config.toml
n_layer = 13
d_model = 96
n_head = 3
n_kv_head = 3
head_dim = 32
d_mlp = 384
vocab_size = 8192
activation = "squared_relu"
norm = "rmsnorm"
norm_place = "pre"
norm_eps = 1e-06
positions = "rope"
rope_base = 10000.0
rope_fraction = 1.0
qk_norm = true
attn_scale = 0.28
bias = "none"
tie_embeddings = "early"
parallel_block = false
extras = ["some layers without attention", "local attention windows", "gated attention", "value embeddings", "hashed n-gram embeddings", "an embedding shortcut", "learned residual scales", "skips across layers", "capped logits"]
init = "uniform"
init_std_qkv = 0.0475
init_std_o = 0.0
init_std_up = 0.0475
init_std_down = 0.0
optimizer = "muon"
lr = 0.0115
lr_mult_o = 2.0
beta1 = 0.95
lr_head = 0.0204
warmup_steps = 62
schedule = "wsd"
decay_fraction = 0.765
decay_shape = "linear"
final_lr_fraction = 0.0
batch_tokens = 32768
seq_len = 512
doc_mask = true
train_tokens = 136200000
steps = 4157
dataset = "wikipedia_en"
Each number is 128 + 32 x the weight over its row's rms, rounded and kept within 0 to 255. Layers, rows and columns count from 0. Numbers have three digits each. The size before them is the row's rms in percent of the matrix's.

# down: layer 4 MLP down (transposed), 384x96, rms 0.0406, rows 48-116, columns 0-95
# up: layer 4 MLP up, 384x96, rms 0.175, rows 49-117, columns 0-95
down48 104:169173152148168113090161146110152141149113122105109085123111155065116126149172110163099112170140115150170099141201146168113134147158161112147173096073048100140152124125170133140082139141131043144054117129172148125098185138146177070076131149153116065096106123128136082140130121130173146136
up49 106:112099210154117094174121096158121140112085143108118189130105159113105090063074120068101158174125198080064121099074111101110123121086107125111115100173137139105157095086113090107193125145126167154099137205144108132098117117172186121132153133124103164131121130118087144143126176157095109108
down49 096:158200113105142207089095189122144168064129111133157109168157084139127065117117116135103142104105104155140144122137142131112100076123069157127117156120109148164146141128126170118114193132132142165123045140171154164161163159119129144107115214121132097118101115090215142173097144145108104112
up50 090:124097075141157106113159215134106116119118114129093074136074109138137077134142097089106169226093102127100073120093135199127148154139182112113069102114152126175144148147116147150129136111098117095110143151195103135200133149098156081156102175156092105107112157095124100116108168142146095099
down50 105:120055170160131107149127154150114070128140130127121054093113108164117161136109093140125119143122159113107054080143179197115163155145118090138132140141116105164109066085108104175099168107139143142180123151156064196167147087126098088110126103087121174123104109096110099133152086136192173158
up51 108:137162113084132155074162131141120144103097175119145128202160073115124123083146113117135116134114112105154138171107113160116100093095179138099071146134131126158124067167110144134148100103161167100118190127176143171093113156112148202103188182120094077184177156101159060139125141077134112087
down51 112:139154129133176091143074092140135145161129088118139138161130104117172165183167108079116086139130155100164111152173161090156082125152152124101115197072070144096141113095096102116134099186099084199203123132172108119086127141171131152143154141169149168164136210155137135176119135160141110120
up52 124:092209158124219124115135098098112088134091157080108156095151074094128084130124121126134166123130123110133116086067111099147134163119090161088066140125152152170138171115121133142188058160148124123150102184112100179148195131149111122104149144100087172113117139087101081128192130099128131102
down52 125:119165087095148115125062163161085095141149115117118119106123091093143118173083198164089146091107161170124122073102148146119173123110102123110177173080088120144116124140084052100126082140121157115114105194137106144109161164117110164141167122049090090086183109148165103140166127148181139134
up53 122:119082108122111101145157127105105175184132146173111133173136128147102102150126133159129081136084165085119163096089167104111150079065151154142075146156178103168066103182157119153160149090145109136147169055110130137097119151133247132165186109121081130150134155116146117140120155094156151135
down53 118:142117129105169091102160138121129132204162100157149132119156097140162114095104123131110085088170074065063146118146109137132123093115160124110172120095096115136091042208133090115132131143101133129138156090163130156072159155155134058114218121175140106130117186113115141109140139190102109145
up54 090:103143145148087142060090093111138078157109136113176124071170104096110193128152146132081112076130124158135161159087152133138122157088189179124133101209129138127129108148093157162159122086160194117127175112171147133151148115085158124116144062127183162098107095166092111114118168109095105180
down54 090:107083115135090125097162137103146164099113112138086163060171161141098065166140132122043185207151114159111087138150102148105156112211136159152136084145148155113142088111157128126168150118121122163115167121184146110168175080148104116111133148102126137103122107127127075115068140081066099142
up55 102:146093108147175145104171162086093150195159110126091091081119134107142172129088199072125111116154176124082101169144163122148100137111132163120100181145157125183139057093107119148123160068177145137093172136133115101109120130096083144149084088077102101147168189126098167143178139126157148129
down55 104:093105165111089122133144150156078146079144163141077071130162161139123160147084185098142072147130059129084127117124134127090058124125122162184092121107168197102119147139117138154129074176082110144166150188196143113171143096168118089140109156140177195112143133123092128133102114130156105111
up56 106:119158184141122108188092138143063135125161075109106148173184117129060124116176187125178134146122116093118166140177084093121103159099142125037124162092128139105118166147129145056084128125152125157119122121099176126095112145126182142107117096161159131169128137158051097153108107124141186104
down56 116:156110083125149141164085129121103094154140119086071102100124176084069124181092100161101105120125098178143152158086128156164167104126119201131115160122137058123104184097108139175134128099149049115098107120113125144169134123150115115113112179081088131146106154207136149047114132138169096124
up57 125:176109112082095064098150053141179112149131184122140163110132082152148150084082112113100126143141125147101095141127160164166132157097136146128093132109120114128161116177113064121097090100101154054099102171134151102135110129080120055176138088141124150208113161090072096137161133162161113101
down57 122:165095144143109108113101140186151141133118068069151155139145155120146091083160169088114074119157170109177178185158116127129091141183147063096117123088126113161117122063103174161144141170133124203084092087145152123134132179115099119161153126055080168142118140100148112181133131101136111157
up58 108:115192136136158114135193114162169138149134108084074156136083097131131204115102150071104115143197148079151150073090168087156108154149140096117111119100162124155150127176105143172122102173149130124131100178113066111109103117166146111152158157122143070126064133123140108117098117085142165045
down58 102:094042079180111142139139139131070102161201099102093097162125129087159197084068165121124108064134095104118142113133126122102098166124136118140110168103122106114142099154130100121128128199115167136132157224143105117096147145189149150099173154134154099140120154184129152145116122070140143121
up59 096:107155107115151173093065165152081126207149047102069084168089112147119136175150087118095125103121080140166157130157134122121136135092112131082089130127152136162138105122059201145129149137112137164208104082147154129120114089085124059122141134153129152116100127103109077100113110109114136178
down59 096:182040067161126082141156122143166132129143131073143135141136147108149137113104102121143109102118110119115027119161158139122129119108147146098115091183139148175149128111122096138092140107121143102088132130159115170085166176168176115119189118153125157119136180100110120137111065064041151075
up60 104:133170162065147178147104077108147156078136136117101108142169118138154160102103117095115094181111124126101148088210112086132126178140113142094167119132128135149153137077164158156166135151112077173156083098071085138176096139111133157136167158110164189072144109121125093093168097172099096189
down60 102:091094120158136172095136200102138142158110090187103126131111169094145109119177140103104189176128087088126120141176175145140123060179076140055105167172111145112136122140117091096159111122112162155097170147154097125096124112127157166130125156120148126194047142127147172119166143086080096108
up61 093:130160073054166133171145077158128202067113089155134098122085123108053096131079119116118119137138132119140129133104119119149148125085092200068091138151177138085110135099111080157078139157120088127105168179174095130095117135128136143123117056154153092104132112095133137179104140122187139097
down61 108:162081157111094139135145149100143121126122079202200158120095127174106096139136121150095066118073092150130094122110109098169090128071114170106145169096107087177129119102182183134076182122087105155167140142128112177113067092146122159093121173150108109142165197076118136122141155134153133105
up62 105:150158169131143105166097125155124119091147167119177109109168156110126222169172119137132052103127127133131171090134073108123127177104096154128147182127127134116147103112118087147145155076134178194092121146135157171199133131107115139170111165123157125077049127131172057117114154166119093123
down62 103:049169034091121220147089133108112115114129150150108111147095151092148085130112177109107169183073107140125159171110118188149090077148153132088154117097124089110135129141129112185170115125135134113105144199145105105104119109145146115157140108125151153114102120117113173116177103096154176195
up63 093:138161122151147144085162147099121130144144158178094133073128066060146124127146158130124113164099094115113125127150092081171162089142179128082132158169138150130204115081188116140105137147115146135143142175105117071157117100130111118140140164124194127081181206142149086165126114122135126226
down63 086:107151145124116124162138161156155128120114129137074071127146151135089157173119145149095112094102127138148138089143122148099103184099099214056173130126079138074115133078127158091084171151107159132166164154112087166128148092116120150144142191100167135022119165162082161189134138142135119133
up64 098:103186098121116144110187104139130110123139107128090082082098119053172149145107091040127128159110122122158121107139139119127180064125151168166125145085159145078136076106195078171094126069105123063080131138090124146132136129145102138134147089168111145132097129161077180108131161118180097113
down64 088:127191121166078149132125118118104129169144137113151158066119074109143123136120148139136156150074117117150148061115055128122096118193115129170133134089110093105118124192114144145182118167103097183124111105149123128173104127143067158065127124074098118106110158139119192094157182213095094126
up65 114:103158142145119145101135161123094136152095171146134116149120142138128104152080170082123150121109070218100090090127105100123159129126197133055104073182100176135122141126088088165104179088179146150156108112113213097122115158124135094076114102146110118125108132165138111177121176167126132197
down65 109:183113166141121123144131160124156162134135111120134119101133192199106136077145177115085107153118154116139112099136178141108064072043214133119209113140170150099097133109119156086084132109127167143118170093132113130129141171126041086121122089118109146144126139144146112151143134105177098179
up66 106:153142120117147130102177103135184110142131062083082079140117115143075144149120125130123078109169159171177155137096141107143162132105107146077133160116120164142148083115146128161134124082153106070145141145082128161140150074167057124104133130066113048153021130122066142155122145106151125118
down66 104:129095155164056184107151103069155167115132076162122130172095124117074137085089132166083116101060098134136154126116127093140058096179109179126160132147139164131101164110176126156160141152163143148100115194183154065155162144133146156166115167115158083145092134141167159150111139175125115107
up67 108:137126142180117118054118160093125085203184161127161173191179171126171114114130127152119084113097150163162070165122119127145114105175168094156175144116133152083157124162195159137111140115181095078130141140110129164100084105125141187120184155104096160135144135126088150130153140108110137060
down67 105:127135138149110167138122075143186100142109116067093149143117155115106100216099129156163136059196122126147154088151136067082108131083127122116130115093167187191124126150120144138118093087142111152075132044151105113158162160088085123114114101125087143080165160127118144149064161141096109121
up68 084:092136101117139097093090049152122125102119091089099166181141144141104158113121079086134074118141131146220097182156116090124162116133149118082142130171058117163115087048160130152154167090113099137107111127093118105100140080148163107149111151175114113162101120212129120158106113107157117096
down68 091:130179077152141201128125105204162143177117122129156138131094144101096113136077082145090143103066110142176152171079124138128175124114138146070150161124179183097147150073158125112161072116138095099097133161115139092082116128070181151086117150080156085128146170106134121150078115142085115125
up69 092:134084151145210150114088169124145119115121127130109175137136154085126141155165097135142168075165083189104139106086145144142122190112124145199135146125092156123123079117137201176166176168048160096136100109148167104104107131117106141147114127119095135134062125174091096087143121101157157065
down69 095:143104125139142095140130106132170161110110140104159068133123144129129095081117118115102167150100122084165145129150201119079134167146124154143120069115119161198170129102092168130114126097143134122042084166139118105120138147111102187099133096132103216112179093117133101208095134072152194153
up70 115:118038141131133136141143069125149127080169092059072145115105118121164156135077126110162201128129141134157122178098088096153133131135154093133106098090186062135079151137147117156183187126107138144173149133145116146137134188138117119167156116200144120148170121119135133197145182099146100115
down70 108:084099132139115151136170127096182108110118115144088121120138106118169113120083176109100169147124118099086128137133091113169081127056096125104137116041156175146114198095130150104123120056163104141161145149159134121127156118167096109175173009135096097136113065125130096152140101133095115116
up71 129:044082162120102135151167160113153165116143133142130122171151111166056132127140083101118135067112122161124176117096117141102177131191086087117108122152226142123150068135115141085102118118143142182138171059099120175127132110193108090124085154130116162117112093120138143167136128091119080154
down71 115:112109167178157159132129118145106076119130142100150113149074148167121121109123143126185152146174174124130109123150061168125106134171123040194094095086127121113176150124167117119122111162152144156153118103078134117126212148137139096134120101055115128224121128131197111095140114159079099116
up72 115:093128150182180093126183114143158101106155162153186125104197079070110148125080159135182093143092138096185108088137153100111078130137123137146161166137070163130099095169094148064145163129117138120145130047103156135071164122092113124123138123116065114110147107135097104119148083119180133090
down72 111:171153139139195079104131128159150147135102145157106123111110129167134153073145057091174089101148124081126137143137067160120142178169119096143108177146123074119117135140115199100157083140120168154107142112058142124103138122094132154072139130146134175103209179187148107149103154100166184122
up73 088:186110137085144126140092042133059155036114164168139112102128219121133108138089140103100096111132154140168118172135137143113119081156156167110127185090126145128100080086114149138128136095179132130134171120127089203160150113144140211106157144163108101141072108133129133116123137150120107134
down73 092:131178139115143217110134195114143169156102106167169156128168115113083046098092116167158121150177102159100146116155121102137101106080093166102146134047138111131082104133152136117111134140105183112113146139118123143114084098118145142132134150151110127119118192078138161131118110151027068161
up74 097:127140154177091107156142074111154156137127118083126100148132118085111058115094146158110119114201115130119156113164108093102133124158100161197097153181148101093107128169085133128143137093117129062145135064193133102123102113111173124102163162134103102226152091126195113095183110128162103117
down74 097:093166070083155118083159102143178149136109149146108146150212082122145110132128126137169099086222096111164067148140107127078126109126108163157126072117155083080118125147110086068179155090108108129102123156140150091135086140150143111089133074160180176143160144110152155127080108162117151130
up75 094:129084074170070187099126102112120083177185134115171148096110125132155128147128122114164102192172141152172079073149073125110131056104089172123116093178088078137123122099136107123168081112169072137134079132095113083142124166109068148142089098107136141125148140132140112105166140143066135125
down75 100:150157137081147136197154048154091144132137129176152103096092096170139142103142113094083125101102141160166165080081166125167102120162155135163131180085124071103134162121137105114114164160107153134094133144158166125107202142076125074127127118103148082166069175187140163139095128108127169171
up76 041:133129196159134185158154100079126075133141144134184168073113123133123100101111143109106141071138164156152178178152143146121140145151097062127154165096084143154119156098107106159146162144218094119166086179146124116142153114131098095166159117164147066107152107068093122141140157123086075088
down76 038:144059164131122171210108113095111169147086112164179129138154123112135079128134109200134097093136110158110118123120157069082087134176115113123168140137152122168115080153084075135078135080065136109109124170121116135119136122134164152146113089169101104156175120153146118160070109193077073134
up77 085:172099117140102164172170055095149123138140172093144084141052111188121087063119107126104157137123160056149117170131125145129135160103158134113128133141115087136127167168075075165147152122143183125124166088163128123074130164168179161124114123155120152152072167097172131203148140160115137147
down77 083:076099121098145184106169119138098079141176126143198130125129077123114131105185154108148115084121133136157095131148139112080074154096107136163117126098105097138121105138061157154123170161134095103125092136120081166095135132100079159135167150193079179117061133104113039116098139073108170124
up78 096:162076165172150118123159129099088208145135106121158119138095060082134159077132187110125110132091159066170091159115114098106149108121089141115097121122148198126122075046156119086132126112163120093114137117151166200118167185082119131115098102093155111122115176100135132140171107133135177142
down78 106:180063144118112097098140122124149172134150104135138120183076152106058139098134143119075094112105086176144159166098124134170098147103069094135106133148118168155133081121115144153167084110125100127133135174176125080123159183105105104108157162136100114155131203088136103177077075102156135206
up79 106:126108162092109110123150232108094075129129121088129177139134099145182119163152087107152090136096180086089168154067160117118132137105128149099086187132107144096117160153173079130094135128156127073128104138138164078202144142140109174155143199160107117080149173118107148113118090102086120126
down79 131:128098171183130132101127120186129129101154162125140119148138217143101080152144118080065118186126125147076162142190133162168158095129168117127122091133094122150099140133165120087057117139147143087145103099112147133140142001153164151111137095142122083102120121131127116109118107069167116171
up80 125:164136105101126145138192097122161162124143105163128131084164064123167159109195152148125098174140157072162120089146089082114137128141126117121132128181206162099133130101153061107103170097200112163147136106108117150163096107149115197134092075131152140106090173155114150176147125140067168136
down80 125:068152171096077187163106060164132095139167095133128143106108091127124138074147109126068082142169108108190115108169143147126119122149078121143142126168147139091081108187147113137140100144132115143160124101112117174132135122103132134204124148130108108111100097056166160201136156129070145203
up81 096:107139103092145097125150106151113194186146041176188138139120062164110156197131165052111110155124107138132172170105153060166101116159165150075129146100176117169134087091124141155122092088126132129131115088133099149132158149106107190133072100110096100138132134102107174122117161125151109110
down81 102:095155175173133115126067128122114160074147195181096140196170099132169102156162122144151136098115113080142068112131156155116140124073196139150092154079079085126129158112132191153126102145137124139148106168132136098109130150141100136126121188088153110115100203127075174149098173119151098169
up82 088:135102096131111144145171150083146057078123130170124136132136113130168108134115173137138149147136168077138093172114096118092100123136098154064068111170091165082157130107132065110174072112148171152127115118097165120145147156139087121019136165106094127163073134158112079135142123129137137051
down82 090:103111103135151147132159128078152133078141103124106071124087143073137120166121110142212163130118117027087114096138119116066131129142148096176118097160091145139211129150181124064137172085091122145092104170180129120159128094077144148088119131111058132141145140120094161136114114121161159140
up83 111:206103098121181126116132096118175148127113094069161108113122140140093129128119098048168191100145151142137186098133086138155078086132180105148133092165126124181118129175129084140109064191090110104114064134152153145131107152100116172160137178139131152163101115123138121154174132136196099148
down83 098:094100087195106158116206176143124099217131123145097082139105096121105120129110177129081184133141110133178166099130078117136128192177094112135123091127152155138162163104131158080141161066144151145100125152169102102119152166130081092125132143079105144177154106092109121147154079121137068149
up84 102:137079179152089097150104061140123088140201116101092149106128156145095078122177146121117120136177089185135145101148121131124095117078082123103139148111078085126149104152100113148115035116121116153152089094109143097157102183071179159109110080132137106113212142092144105102129173127115154103
down84 098:124117104105124121110138143109157080102088162190142116084113111146197124119137138146069112147130073091068104095127106112112112144190118129121105144148125097083114162156200097107149203149119121142109131102084176148137181166135097088167103104141088140111084144138139227138141119042128130150
up85 069:153153098076101132090109112160106153127120094079113158134141126171100146130101106112121096110059087165097109121111160127157060121147176105162107179093108163093116099107124100106096131164116171118123145142172194146084092149121121186132117152080149035169066114083154115150139077161181091124
down85 071:084109089162094135160145150129128131131150074096082095139180083124100132144118085136085066113168113135143099137094146126143096064141122143122093154158127081129144165101155106157084118141180041202128177221151113096081135133158075148118077149081139108132126156123123162125125140175120092111
up86 114:149196115102163148071116109089107167164145111114169114123152175113166116167202115101145093209152078116149126108118129139134107140136134115108105140086147173104188106157111132156154126163108130115135155124101228169112131094076085148168088108104143101166099170137100060088176128131098133102
down86 120:139108107157113117121139113099139142088122066183190084176158124118090095097136086130151122159138146111111089163144139091101156125114106098121158108113098144120081154122108090158112160160168113159173095142064159177085135120137120138141134109118122116164112109041226125042105108148063106089
up87 129:126158161111131081188153158135146153127124122135139090186118109135110078135102127147158097126149108076152121103120073142157124122127156136177104117189128126185076055155078138114163098136085143146127094100161190114086176132084153169122070136119102101088095097165188143154213169115128124162
down87 134:129140166151113161088107125137167155116137147092182137174135149157141107150133118148114108117181113134192124139163148136100085089181102139192097134119133080161104156115137162138203085162139176102088101088107118117129121157073106109075110129067163157116111063079195113200111156135145137183
up88 089:193133145143085195177103088078128101098166123130135149129129112115161141148052087125106138134180126074104117142184148098110073168102136158050098112119097097182120119061104145141146133122140128179115131131114127192133129130167096091116079134111114144095106129165175117157152151188144191095
down88 098:082151099122166146186162115124132139155133092075137135109127181125067128112098147147133136096105156103115098163077127102138095114098217196145169117086161094103107073125106143182126161138112143128058161135202139097130107120188087155153127161108128166098093131090160086108087188112151124128
up89 105:142191151176171124138131126150086082114104123068064140100156105110087125076160192092141138136141054147152130068104142097139109145160080114102116126135077141147169077089165184068085128101115161175118163057134189119160120144112145129108110116083131096148154110130135134114097168099130120092
down89 104:156134060141164120151113160149165150118129144122118147060078143139097184181134092160093119113110126107118100132140120158083090137168139105137135138109142110153120154173171126055111162110170081160112143124147184084170111166091197149075171181112110155120128139199160169182182114144123160099
up90 097:139133150164108154114100163062181102169167128133191196088139111146123107158156066148139113108188104113165119123131104133122196123129147143133104157117150132164087114122151085100149122114138142160140181146192149092174097108078098119184107039100088128125079108147109072127119153124133170075
down90 095:156120145100076196180166103139124077060092099173148131096093135176180093111152177182132166128125122122121109137174168134075131088186165103133188144101120073128148099105140119104146145094135180116103116175124146111186091108132162122138127146142095143068158111109143129166166126161192116165
up91 071:165102160086134108129116086104132096150164126116111096151133100146159192122156156132126186083145140106135148102134140106079188120137119144095152159097136154067168120105143166151160121046112168123094068126084119116135058096138094114139144091113201120131117066130204072099112130079096097098
down91 070:169127089140108115123097076092134103176110159077150125179113122084141147150097097055136174138148156057167136166131114145084149151182200079147149095064170124122162117181123122160160150069142144157078127121138177096112129110096094128132109123160124137086091121119095103086054135141098107149
up92 111:064136131100131093131181167147182139146149071103126155110100168155150145161131131112083107126214152153087130117151117115120163063105169110115128095131142157142155067138082119094172149150102134074132152091068158104116115134146152140181072038089167135131200145115101106114114112111160139124
down92 108:140104153150122066083086096119132128112165141198179100130132196138134151114133152138103123124139145123106130188099166092131125134179078098114111143131086154142124117122117053119098096155114167110115101128137136183094129113107199129135142053117117162187196232110093116133120084119148101106
up93 108:105163097139124129162154113098111191102089103125083088138136095180139143168146153062183102090095153128178161114161085110203133119147127147096122133162162130083138100107153089143110112189159116109160079069154115168131083150170144117160108164114155121074185106150182128109089182142118177115
down93 113:087140100138103174080113151085166133085053113121082144128138103117090119149148114144172118112133114155156069090157123127196159060133120118128120120151118128181133110160156131150069115108110112159162070131113153128112052152130145123123115179090136083096163127111174165132121094082203187187
up94 105:127082138104118097142143094121132107116194165166145108076152120133108095062111125138142142164137171109139134070078156131116152125108065169134157112133153104184134109155119113109136134169094167139131161136187081136140129165103175131118114182138071086132203193144205157100109052105157122105
down94 104:159098145107134104099129144046175128106083115181136129092136194129113088124093115132122102105076073114089169105119148130064158179132129093091128142158160115120150101113168169159143155116117084077145114071106165218178141090117118123106142123213130180113098130116101123091099123129152097102
up95 090:150124159089148175108129053122122108096089124116090128115144155124127136198095136079153165142117119147140085105101130136107128105170168167104061095105169159068117096109054126143090140142134130059131098100173215159145134134135087147138146098074142091102079130141142133111064096156172093106
down95 089:113159136159139134181118069052076190163192099166127105136168147102165140145130141184102109099155155116124105078140153131117062064143184116149181126143129072132124113112113128166132128129127172158100118127175146139085182108167114130176133083111160150132104112101120147085125160117055099178
up96 119:157164130196150174183149141107129167156137099126171086106073108155161104159094098120166137162139164081084096143158122121157161117115144100107122124165158153154105106153093145064098187147089088123109108120119112095205129179179143182101113102173135117118175149109038135142100154147106148166
down96 104:134134115088104141144096135145118094165090169097151180109092070127116159110124114134155100070181131080140114111082197164165117193121092147121175128106111197151102137121122142100094128147155184131122139121183144125106179129110131124097082145162188135054079143154136050101098098086154137105
up97 108:165066105098164127106070115113175146072139185192096145066145106146166138151081126192120095132137178113170083144101120153079211153122119151150152160134129117136095108119125128114124062096090153071129138167107125127087142139144132077097123123117098172146066071121120101176117111118149157131
down97 100:127144118155164108096143195102128130091113148147146123111111120124077074167130102080154159133109113134094120146095124184185122132140097138053107101131136144125139102104178138155142117104161098183099080097166086157198123113118093207072167169155154145124171146090162091121130142153200120193
up98 069:104110108178149043132192085176104135142102138130124119129128178097140091129130067159145182055138105133108097133147128133134146157062115188142091123162087079195091159155071151167109103142133175142128121125151112062148123098152088131072099098153145126148145120100121157158141166097141078134
down98 067:075098149191132135103151203122118192108133155121142052149085110126111100106145085066164115162120108070120099160136111157116125107166177163121146183112138160104097124123106160123113184176105138138188130103126098172095145139117088122057055144115152115155164080110174130142140127112120126074
up99 100:092108109107189143038111103162137091165188047143123082124113204133102105102153112185127180152113193071149122118118115138140116105081182171179098098162120143112156142152074161130111103132131135171135189122124153092134092128159173158139121144131111124149122065114129135169131103102121147145
down99 100:170091122075107147094143051099026147168141096113068168106132196139146125078125105133157108137139111125120146109171127199141143164122130141131117150103136097076117084075120134144103178115133118156161160142100159179146137085134155175082115152065164179113134124120114136078102174114164122121
up100 096:130096136105153100146129110144217110144111191178136109113127177179127106110102093190132141190184117100115146105151096124142158112096135104147131145197111137166102173165077102123111039140157086118142156147149106129138056115128083110160179122093127078101173147137115176119110154113153164159
down100 092:161106109163131137076100168074121109084116083180073149102112188117114179142135136108135062133098149129126130141146195143130165141153135086123158134142115149133105105174093212078159145159104140154119100083087143190145124149079089108143144116096149111053146145144150100163148087163175164171
up101 127:135149118143125140128132209082107151139165101115150144103173099119098094160139117117073077120164150114111160115122094093071132105106161086104155146160134121143117183085127078145147092136108137160202131092095112095107127116170183143089090078175170163205130122135080136094187114139147199147
down101 124:130140116097115131153162101172111096174157150127123092134153147108181077126095109118111070155137139064065114078136146096133117146151133096127119103133132077069113104161174102107091119142070118119172130125184111147087183116109172136106118112163144126203172191056104128203110142091143143088
up102 097:120099152105132111132125089154089116153141084162122153154168162091124165179138160033211121137151110133145125113104158070145165094135150132113157166136091106146164093088146112172124138136136197117098131095086065143092142116120092134072090106106147145146099108109185116128175156121192078068
down102 095:097118069184223107102108163080126137124124156161138097133143106096141080151126087167167094145098118045082102200112128137098167152115144125131109132110120080106142168164152126206119110159101102190120077172098121159143144158121064151123098144086095104116164139136117147159112138151127152167
up103 113:082067154080083119118094120138130129119145180038111106151125133099061129076150124114164127142119085140069173149138071138133169096111152074101094108127170122090136138124077115124068110089128146132144083102142114067140147099090149137099091073117151088129153117113123050150120199136115128115
down103 110:076109124130157085129173151141117125152149109096146154092133115146136163126104114086067130099101134079100127152126133095097131162140178188195127139127152161116168144163141026104140104149119150122124100109115120142117160071088098096120130061125049169141169164109086147062102105097117058109
up104 095:146129109121140160080174161090069131140141134123213153101145125124122131145131112087136149083091150163166156174121068141110125122107091159135182172082161176138154136082139128084115125116194069133123161119173082092145094086123072192141137183049168162124142153108153146159102123135150112134
down104 095:175110185130155123180155098122136112121093112116170115187101090156047117198132120122100095084115132072137140125109094122152066142066098157099091141118108126110163104116106140150081089083111143153110094188107113108078129095113142142181177193141081110108130142113105187143133113138156063133
up105 097:097153091141089095107135084109156101124174126064103185131097121161194117168157081091111156094164092165133144146188135065109129092116197090154105106172124159081080121126174131143126116084078174139205103120134110112152117077100121083099119124131168134142119146067122138095121148151121152086
down105 093:127140133093191125089155100167142144162146141079118112109169113135143110118076087137102100118168143118165056123125096095111131169163132112179097157143129160117127123164204104070148114185110127171100109150063169122115072176149167147133144056126113164158214154092122156074145117129137102113
up106 086:138139127153178122085145062128151077166140124144122132141124102128171141095064115105115035160153123181094114179164088101129155115111116131144146143145153059169087194134150140133125098121179208093131134157074144143135157122122182072152137094062112153140110119096126171174145121167153128129
down106 089:125128136156128127175157102149120089131149132155093112152195088108132116075124112089145110171086133120087154128184113114089172138203087121122138132081079132148132123174156140156111126119110131101116102169037118140169118167074111153158169138083158187135135199168142189174126103167093090153
up107 104:179109090110150079102155127129116156142168126140153158158156119094118153169181133133130157093115150135151150124114094122102056097157084062150172119154068156119115044079148175089139149111181190101158102144118105092114131189126105156126106151098145107105171101192107094179096116101110094089
down107 107:097114155146166157121110113129167175165084102131183121131159175111093102183107128102159152136144144115100190136155158064108136131167159114148178106109140203202103169188089125126146076110090158119104107163119104093102103095124072136100119152065116089137114153127093116170107092157115057105
up108 097:095099170136089136140129131170108136129153122127106145097083063116151144159161097116109152150109150139097193124131088119067120058108172128106151121087140164147094175136135188098093106174123114123146149100076203135135125135163087097163068091158155162073180170068178106116100155097158150123
down108 101:095091156122131175115113118172139120145157086095104114140186130136175099132129144122084168147100161148131158065118145116107108152165113158189144138122115082106129095125163069149087107144113171114127118215134115180135150162125160086169113115087119102186121232176116176062138102110145103141
up109 109:123099078103122124098116159115098124149113173130211123107193125142072132165149095115122156100160125150087120019088060144090150146173106144151137120130143149082075085064085156083126082109164139148129124123160118158115159081138141119124121130191117129153117129147064116143146120099150076099
down109 090:123156147165158164101149141162110125105031143097130120108140141227139166089128137131068173156139102114097119110161135142111082105105170060159135163183085126130078133114125127145141173175139178132148125072109120135084132060144092088153113155113085103099133135146177102114199110128112110112
up110 087:116095135127130132099111127128106081133134168186165169115117123095090115116093167119132106077196103114192156150126163139083158092133074132171170122125101121149076154141143135142119109152184130121197128123201096127167135159136078122173165087173088091154105097122125200115080185129077129164
down110 094:176098164126152146141140112068128126090148152157178122132131152158144107165167156179130102170163121117090105130154143089126113160163117122081141155076112083147140103101100076158130161171114096108137058142139155188154161126087143145179112112186157115102092181132165131142134077161080023133
up111 101:125135183093114125168071111115151159151099136144178088078123146179155073156083135120099173172113165128114096135130129148126100115208112142153150114173103150074106099174172163109143150080106175105107062074153150112184109117143157198186053138152114135108099149155112123128154139148128139112
down111 121:148130143106144095136112107108121163135093065141178161136093112148161064082104158121183129124153104102100142070117156099145095136224130129107154182136094125127102113190160193122093152104092104155125150136133092128151160147188185142056107145109189132086147109145111128173074093118144144158
up112 011:174157126175141097172128133112140161102148140146079126158099179093107164071122164124149113107112134074118155152070173103102108102114148192081125097092117136118161090118122076178135083112185151152095111088146079144127128083105143098112164131091058134130073092174118128074144103172148110198
down112 006:108108116142094144099109144166105093217121156079144146197151161138183088124197174151161103089143105085142124120108144150098057161101135121124150159117166139062158076112170179177152139139113079138147094143165179109141121128132083140096132125101120117064162150126154123154078134151175098111
up113 113:121135140082089133185163122130108087099150175130103126132147110087141091177083138129133138121147174120168193138151117084195131066115095137151095149125149116115146087110155111145182138184090134138140121060109140126158164138157152137150190134065119093144131132139149133136168051092230093135
down113 122:112163187117180135151111102141153115037176119133112145175157108104147102125126179142097146099151130113139068082126067115222174107119147115135121088125158091105139144107115141132109146185136131110176123094110130117113112147062164074103108117045146165143146150116171131183153153165144158089
up114 146:122128089126122095165109129125051135163139164146098174101132081188112152173107130102198114140167127185162126175122067101172114174122110076113148097159161171125139104158149095143102115120129177130048172091141136086079121121092171116118106120158128139145108152054146145119156054098128123131
down114 155:092101137125118117126086159071104086134137148156135157065131114061173156168172143141139148091105115097064173144159180114134121145176083139167106083130111094138133118139128097119094134167077104139138202116190062122116175108133109156161166101130161101156128072097077119178157113128116191142
up115 110:134141120121198101175162132111129091123142121144151097180142157128101129151162131092159100197135136106149095086122131086088065107141145152152163148099175150159170182134155076067117117146132149139092155149153203094045169108147164104167070116114097090145172165142126167095163154112112154151
down115 116:091128125148115099109140135197096149116145104117155109156110145121145119091062176149064173130143168142166149144120113186086110109117135022088137162123093081083129115144124107158151177115156144112125117150090178138142115163092173101127125115084154100214132214076152100121130134158117125128
up116 095:185083067120144113138145125153091087136132000153123179143111105133157118166130141051142143076170147106115084125084173119137097164093162160141106140133164133114103130171112089157134107115091100159135123070120167167166141103133103123133091114114202129103113109113091104122100119154138093176
down116 103:153142187189155128125103085110094089133163186125141102157122150147146158133115148090114186118233112079130125094151160138151127093114155129179147135105122115140116138154133084129143129127129116148165153106141100140057078169161112092077132092090113119046142134095166108099135109092129030133
up117 089:143136110100141111182116112120131189133131146109099100096102102127086095092153103160155071135093116205141125085129059136154086198111133125132144154118120123122139099116163075107133120049166167174136156143174159138068164108122154136147111122133144130125079049139137080093101104133087086205